Weights of a small GPT-style language model, trained from scratch on English Wikipedia: LayerNorm before each block.
Each number is 500 + 25 x the weight over its row's rms, rounded and kept within 0 to 999. Layers, rows and columns count from 0. Numbers have three digits each. The size before them is the row's rms in percent of the matrix's.

# gate: layer 3 MLP gate, 1024x512, rms 0.0398, rows 480-496, columns 128-255
# up: layer 3 MLP up, 1024x512, rms 0.0401, rows 480-495, columns 128-255
# down: layer 3 MLP down (transposed), 1024x512, rms 0.0364, rows 480-495, columns 128-255
gate480 103:535570514485509479487472484514527505497500497481495455433494502500472476514527534515472483503500535515496495545465494551509503509487492510452566529518482491495500486462575498500500523505496498472563547495468525458494493499521493503546463528472464508503502491484493533490523463542553477502537519534480504548510495488469471542521516483487519453492477506512528506485495453518528455518482
up480 116:520510511527528453476443489514538486504554548490496465458535494514468539488449501492487484521496493490487485490507489517528483511474506479533527510512447552462549540504502450540524488507469485483455514513480510496485517530519489497518498525501530468504515499482482459497517507495476481538488537469474489507512449524518500505507522486507513518483511496529481526494503468513512484477505
down480 116:485509491539535501509471471490530522479496509502513513469517468508467475508441536498480501497513480467539495456483491531557463506523524538521557499500458523474511498494514471517514495517483487539461496528472507513470531475498475457517498537504534487475540523449516497458529497504499515504464509511479497486535471501541513474513457518531511493489502496530492507516542504474515519453537
gate481 098:499497495565478464543508482516476507487497509478496518499497490481526478529562527504472488446462484454457489498500518465510480463507518524505490485466467539508519504528481473503496433492513453468512485521502479500513517514454460496475483524471482525524493525512523488490535521480486488491497532528495462485547510475548524512492472452488494478534511492520496467527506506520504499537487
up481 096:549498502489501482491476552512510479497516499490493485504483495503492509449465516525540513466458468527505544469538472513551501478528482537453513503450487494513486474475509475471442481486532476466484503468522512512494481518548498512470506515473501490526469567456482521487557514467456469542464545503538523472553513484474509496492489490494497491500509526491536481535495484510483497522492
down481 098:477530493501531533573459487501477488493488524491437457486528501533513597497470529525451503489503510458487478492478479467482484504484482526497501492509498520476523509471517508474517512504485528493496522507477482476529486503497521493481496571497509524489516551497521447505488508516523512523510527487474464487497505500491478518519499483465512501510508519507486459487491490427486507501489
gate482 101:450499489506503503530473498472524466484527518523470512536469552512499500512548497454504457487458487482453470533512515477506505520514496461480487475518529488504523516524524515521524545453455482506502499468479494476506531508450501519517457513498496484483499475494475540477488478485484518463507499453516509501493513518487458493553498487449541513536530541505492500461487475487489515500482
up482 097:538449539466505452523553505538535498513491503532517478547475470521523500519504507567484508493500550501461483516458496522527506480510534510458521496471494513508480479475514483491508513524483475508515496473515516513463518557494490502543460510518457548458498506548469522492494504457532456501518483539514509498506516484494513460523456510507525504530500502482492504489530516513571440540500
down482 098:472502485485490485516510533509514538456501503451477562499450497527552503494545500465473490487449525458463534550475460507520493498493514477492519466505547527521525501532475487491506521498457487474507556491488509499507482495469497521511470504528468520525524481492486509524476535483387510427550511473496479518498533482537480503530444526492519488515517497492480487471488527474443492498512
gate483 101:482483443534512495494488534483540477439491567500506495505491470487483525466505482498524514460503512484506467511455494550482521522463507488471502515511490509451471535497486518506495478531509492496497485541508488494502572493501507465494511483524491492477474527506480514484509481487472492491454526503532527546470499527515473537485520470472461448497487488559475499499509498497489442490537
up483 102:453542483534547546506513504494508485457437540510526450478514525553486516467479501513516472516477477530492509492499494515519476520502540507478564495521528501535509459495534512499480477497473457512553494476533532479452533500489515519548474507498469504510468485483479510520499507481503525467513545526494459470519478532489526502545464498515526526497486536462523491435497478490514485523493
down483 099:478515455500519467520497463467502482451502479461472454533506476458469504469489464474522535496495475532468529524527502479470491507474518496499479467516474546449510528487509543504496511504505465471502520448518526462509540528507464500528498491523464511480469543471484532547521490510511554541486487508528469522502484535516546499502519538455492516498485559519498491488522513493566482514510
gate484 101:505467513508518550486518463483510502519494501472458410483476500503498501507543474518543461505509480523515485498513460483533495483471463472526522508513486514487470486508498490493510530481507509528460503494489524492518538481509469535533485476513485542478494516534537470527495494512491466505521561519488497459519499522548453507495563472440464479446526524486516534511475490528499516528506
up484 098:515509493505491476518480482471507534514524498517478490519501497484520507509482544480488509530532528475529509475508509470492510501514502495467530512482478510517522521448471468540518504519514471505485500436477502485490479527535501518479527517485498539542514457496496491518532522540525475497504457473526495503512507491480503512549494493514505505495479510460484539481508539505528483493495
down484 095:536500530539493494523538504501507467522505507545464499520507499463473505479472530510540500503523445487492476494515544491536514471488527495502429533498485500494483510481519513513539455490512487533456467456502534481449519515518466499532503447449502481507498497511547538530491480465494513495442489459497500492490476463495439458464502514551500447505540552531515494420479499511550480517502
gate485 099:505453501463463484550507508470512499484506496515464511487537515513497479532521539499490508497462494533480495470474494512509486465453511488530537509491510527486465517542475470533503496518491462511452520464460534492510494520498508475544468508485519520520500527470496491426508479486524478518458497503471506482548476481510486507506479508513492456544492469498479550504518480512548517516512
up485 102:494503478500532544517472455473489487482493529514521468461487492510479485538484539463445485442507529545518476496489526472471470571491475494510514490503485493497505487498522484498529510492491493473517496494503483500499474541534508542512497506545487531493512516521514514506539503473515493506509514492489557486496475500513488495497528459486532492463484521499463513519486494499509457480535
down485 105:522495493507455528487495497468491519547497455516503528519527474457480511521462444528493501480494511497500493481561512517503450478509515488501496497497451526519534508537509531514469545489503506494484496497524472541530531515471505556513554470490469514427496477478492476506532541506490509487510475494539495507502497517507448463505445482526516522483506477469506510504549497481480484476517
gate486 104:502502496511463534484559496487513528479519507493475521501510530519467491496486484472484490486479484489468551550553554527461475524548524498527492522513499459551492508478506475528486541493489497524462491470485514488485506487505483528510492520450513474482504456581510517511498495481480509485501473521499488518500523515490475502538496490466512505497529489463530485509482495490486487495563
up486 101:493484458465545564486492548457480530512516570511522536488475493504483501492523484503507499495478511471501494501501499505496476509520502442520513497512478506503468478492472493427502530522508494513499479546518527565525513494476537480479537491503448541514521488467502524483511499471459505542500479480537438501507533470520514506486527517493497534533486462470501511472513504478524465495488
down486 104:503503527491505486512481512518514500519500503527517512493505503519518467504490548479478472509495488440499460493533489493473489525531522513576543531495519506493534479502483494511515495473455500536493487463496554534511456482520487499522497520543497485478508481517506537503524602498500499434498465492489520465452490473465499524473521513506473470492490501501494501481505534511488509507515
gate487 097:489477523481476503494493490538525489515526533442496508518491467506504492532482502512499503514552453508546496463513481522468544479495501500472511510484531537497497477523532517499485461527537520512478485489447511562484550528500512510499507492518483473496437489516530477485500530512526532506464479508514527526503493516489548481527445517490468536468486454506471547413551523542476474496519
up487 096:495451492512514517518484502496496508517486492452493476491494495524505470496511523501522531489481509503490527533516482484534508472528498543499511513514511522449497495499487472508498463511481521511484525532494498561499453514529453540481512480544550481548481523470501527518519506542524512558500480472489513490544521512512519495502538506537499543518499563512525467511497485506477460492448
down487 099:486500512461528463460523491460503509515490543537502509462529537518481498437492521486506458488498481513505486518438478490502502482502521499510503504481504512514504470501505488525491488463428523536502464530504534508517491452475503493547451521455510527483546473549524469492528450550504486500510498528498471487472488486483526492507520512473482478522503472473513483508516484497499540459473
gate488 101:526452500518499484506507491508512482469483478539543529512481456513473490557517494497520512540507496504454550522524501508504476462461515455498496496519499518497521502527468517478505483512501483445496490488529482525426478504572522503466499460476525461452499526497505485473461541513510462491519518484535507498517497514488479458482488499487499490555514532481479505454458527445469509520476
up488 097:488498527507534548523450528517462483492498488482438506503488453485538521451469499502478478488495469544475477469480491511475486499526479505539514528478502484485469503528470481505517499462595486535521497510473495455484503503471543524469481488472525512509487478542484474496460508489502461476533490492535550512515479490497461493489513510532517506527528499487534502463536508510479522487517
down488 099:490473483497504466475481493511541498462477464518566514515508485541484451602479485473511506559511529498471526516521514536508514468461544484487502498510493507520520485509496471519495513526499513475477503495530499543465494538553455529482483529496512477473516488524505494493506510528514507495491497492540527473534504502492485492499489516471497436512477514494476485464468526482536508535460
gate489 109:446514512525514505486485504496490482487507487481533461465467497484503477496513493533516526455501489479529514510510479495482455510496457517500493546542510520495476470502464497467481519462479531528532489526520501527490486498551494510519548518481450525479465482457488476507523497479486487517498466499502414522505509485488477521509536513493477504519507494513494508525511500512517493471460
up489 107:469475529477504500506528437500516526461445469502473496514463485495533520464499513478493486499537509510496491514471523507527544456530506511523511514539535523507503484479494480494531492491516479521515507479513532544507474509514536529517511482475487485502468482522451518512476478538546516503541495508513526479478527513481469527486509494517526493493520472563459484495490531498500498506511
down489 111:487516455525496499512517488554519512491499529528542485469475494485534488488519483487537516513507538506499494486523451500472468488490493500489488505495480504489468485490488476507495527450465498501545510513487508456499486491514503510456530525512484542520512502491485496518479493492498489552476484505524490510470493505500517451471500471470488512527511554512463493516496472503507511510486
gate490 099:476516524470485530503484501499497500504482520532532534484496502466477514497515521528486471472505506488510524477502502506475503513446529522467439475486513535513495474534525522521513497523457507482485491581508529491486512505534511550480505495539477501493509516469478543495526462541538458514478490531515525512525483487492529516478528474508500535503517533461519539495494486522450483533508
up490 104:482445540520497526516500472517480518511495529468527513506505519461502480446520482515537483515482499514498474491480496493528488462501512495510517486496508485529523513446485524487491503522514536519464510494487500507490485495491518489496472484497546494447434528549484525492481515542448486512538456496497470477496498476476458510508532492529482518504462519507466518504497509504500565479538
down490 104:505480484463537485532489478546457531444484516469528547475519537499525472463498510490562557477511505528489515514478498473520473467463511535504448541472542453507511508487500489487492443533495524529504478497509520484533481494531516502524487474479506448494522482560516476490520509497527515511492481524496492479488490517486489494523482522515477498536487510472501476520488557499490540499484
gate491 090:505499504531489506506500530526539543525475488504464514527505552485455561494473495483503482529470524502485519507494518496493508471529523476462507482504494482508518528486557516499496512473464528493449518509498486477493531481541499514488507506558476509531455508557481487442453531504478476502514504512512527490514499554498528446465476488489535501473482452537500509495508489555529485493548
up491 092:510493540528480470513529473467487523499472553529502497513529505499494477510497523524481469466511524491494506511507486539427482565506521504509551519507543514522472502501485492546485530490471494472491494501493508528528470506504522491479503507486495547520496497552509507456510487505474478496528486527459528508514569512475521497504488480450509498505554511507492488529497514488508474494524
down491 092:456513491493506507492495487503506481509507493515465480505515495494508570479555504490521500476455498517511532476509491509497519470475507446454473494492506496500495482432485525502453460541491510487537449522501457490486500497479468498542451488502514474555497509459513520526472526523498521516512465509506508509552488500543459495480470540535526514492501508487454495488502528473498540547487
gate492 097:540460483474448451513487466551522483512507519501489501502464520488511538494495490495512464503514546547504488528462485468534560510477484507459473485479514488548479520542466493513494497481549476503461485523456536472500500482527499496484500477448524470500468507517472488447486514542510477528523479502510465472498563501512508484498523516476485471542481441521489549469491494530508532561503
up492 097:506499476554510505497516468528502456486540515554512510499486475538499495501530523523515544505553563508433449531528514477529466469534493472454498547483507513502494485537541477496479546500489474487483498508472508526492468482519463484475513470484493531576508528491490507483505490517503516504495461486497464494543488538508456542476523495528478517510514527457499479461513505490472469499474
down492 095:507521495513456501552519486480498458498511502531512487519522504513519544492518473521509489501487474505474495519489489438509464487474555502509483461497524509498543451493456510521472522462492451519508511522480488466530515512516507521498496513496480503500501521497474499460517549464506493514496505504523492503517499553519502506513473427484485520488512475528450495532511456533466499471511
gate493 102:487485486500517477519449459466476522485531511477497473523490459429477463479492488481533520535483533454505496496518494511527495468498489500516542500504484518466513502478475509551515527425441557469512516511520534478530499498511474470531519455506494496425488491449516497490513503508492494479490489524511489508453486528482483497497471502458503496508504506503505500515521502493458515480510
up493 107:521531480440471527448501445512506546502466471496494473479485486529482520511475487501482523499517558521524504496517514492495443519523494473527522516488552523556516502556497487492491545481496517509461494493479473525495544504510492506532502507522445459487530500453475502500524466489544497529485507486473441513512502481531487485510499503546538511481500529547535503498510516505505492507505
down493 105:471480474460498515496484488489533510533524467495455501552484438501482527464523486500470524516524547512502511509526495521498480500458493528522519487482485510485491527520452507496480517477501487500525480498493492507512505523470475500507525442527466492488537510445521497511491507516484501481514556517520502534496481528531457525480465528452505465525523539488489498495528504481415539479568
gate494 102:536509513471504523490530493519476478520521481555519451487485503414509421488511506518527492544508497466502492445509499515490492467468528508486497512497514519511496456521425502527511510498491519504524506490523509513548480463446483511480469492515463546480472496504489522562493475504519472532527519526470493498525508520462505527530518483463484515456504500464523494498532475478493516459494
up494 108:521491473457485525475560499515505465512495468494512497463523512508529450539564500479500538488470514527486511460495501543517547541501486515476543507492501520501497476546480470487446522493514505480511508530477507530524471536513469507527487489502525507495513501488524523500527484474500493512464542492495499502509518538498467505510513494514467477489456533526519472493510471497512488503530
down494 109:507462480453473465475500506511457524505510501473533511488526465503472489561509499485509494503484523487499517478487512509499526474507480538537495480480502519488537497491499477511491545479516538512497474461500497508514493448493505504474500505459507543477503463506536528504503518528504494458544471501528524507470454466507485535523534465505486515479537499477521514513524541511502494470520
gate495 102:488504508523471506478498489468495469489468447534484507495469506482496511489543533500502478468491486492505513489462476474514470527485525523501485492470472513515475523519469505541483521457476473463498497510536525481495498546478530541507488503515515513529500502473467532506511502520494510485470478482492505511495481481475495483479426497477506459545486498472560528483484490513485532500483
up495 104:473493502517523478474503467527471555466553489528477504530492491506502462527519520500488557513467502509512511524496487479478507490470458489466498484504531533538519514450531541469542487541463485491487525468499529533519504483499483470498470509508569552484512507510508502508533508458545493510477547512495529498491496485483456523509503499527471537546481442571466467551519430524497480530533
down495 105:462513483504525456484518505508493543502534499473480473523481495486480523504529529518491538517529547522546499491481496454535537502482524497455477552495522511486512493511491529458507527489498459479502497486467540506507473460514471494490472487507518494462497524511489495467500507499490492571484509468515497488466474482472476454524502484454531517502531447547492518523511463461500469498516
gate496 109:503477529505507547515481517487500578494486499512474524457506506492516534499493513515489511486523543524504468497492473559463521482504569491521478466490498504562530502507531506465484474492546510517454492506509495502526501465485514537477515513489519481513501491476527538451515510486482506483509502541474531498507495483485473482495480472501512531524529459484485511512452475557503476524569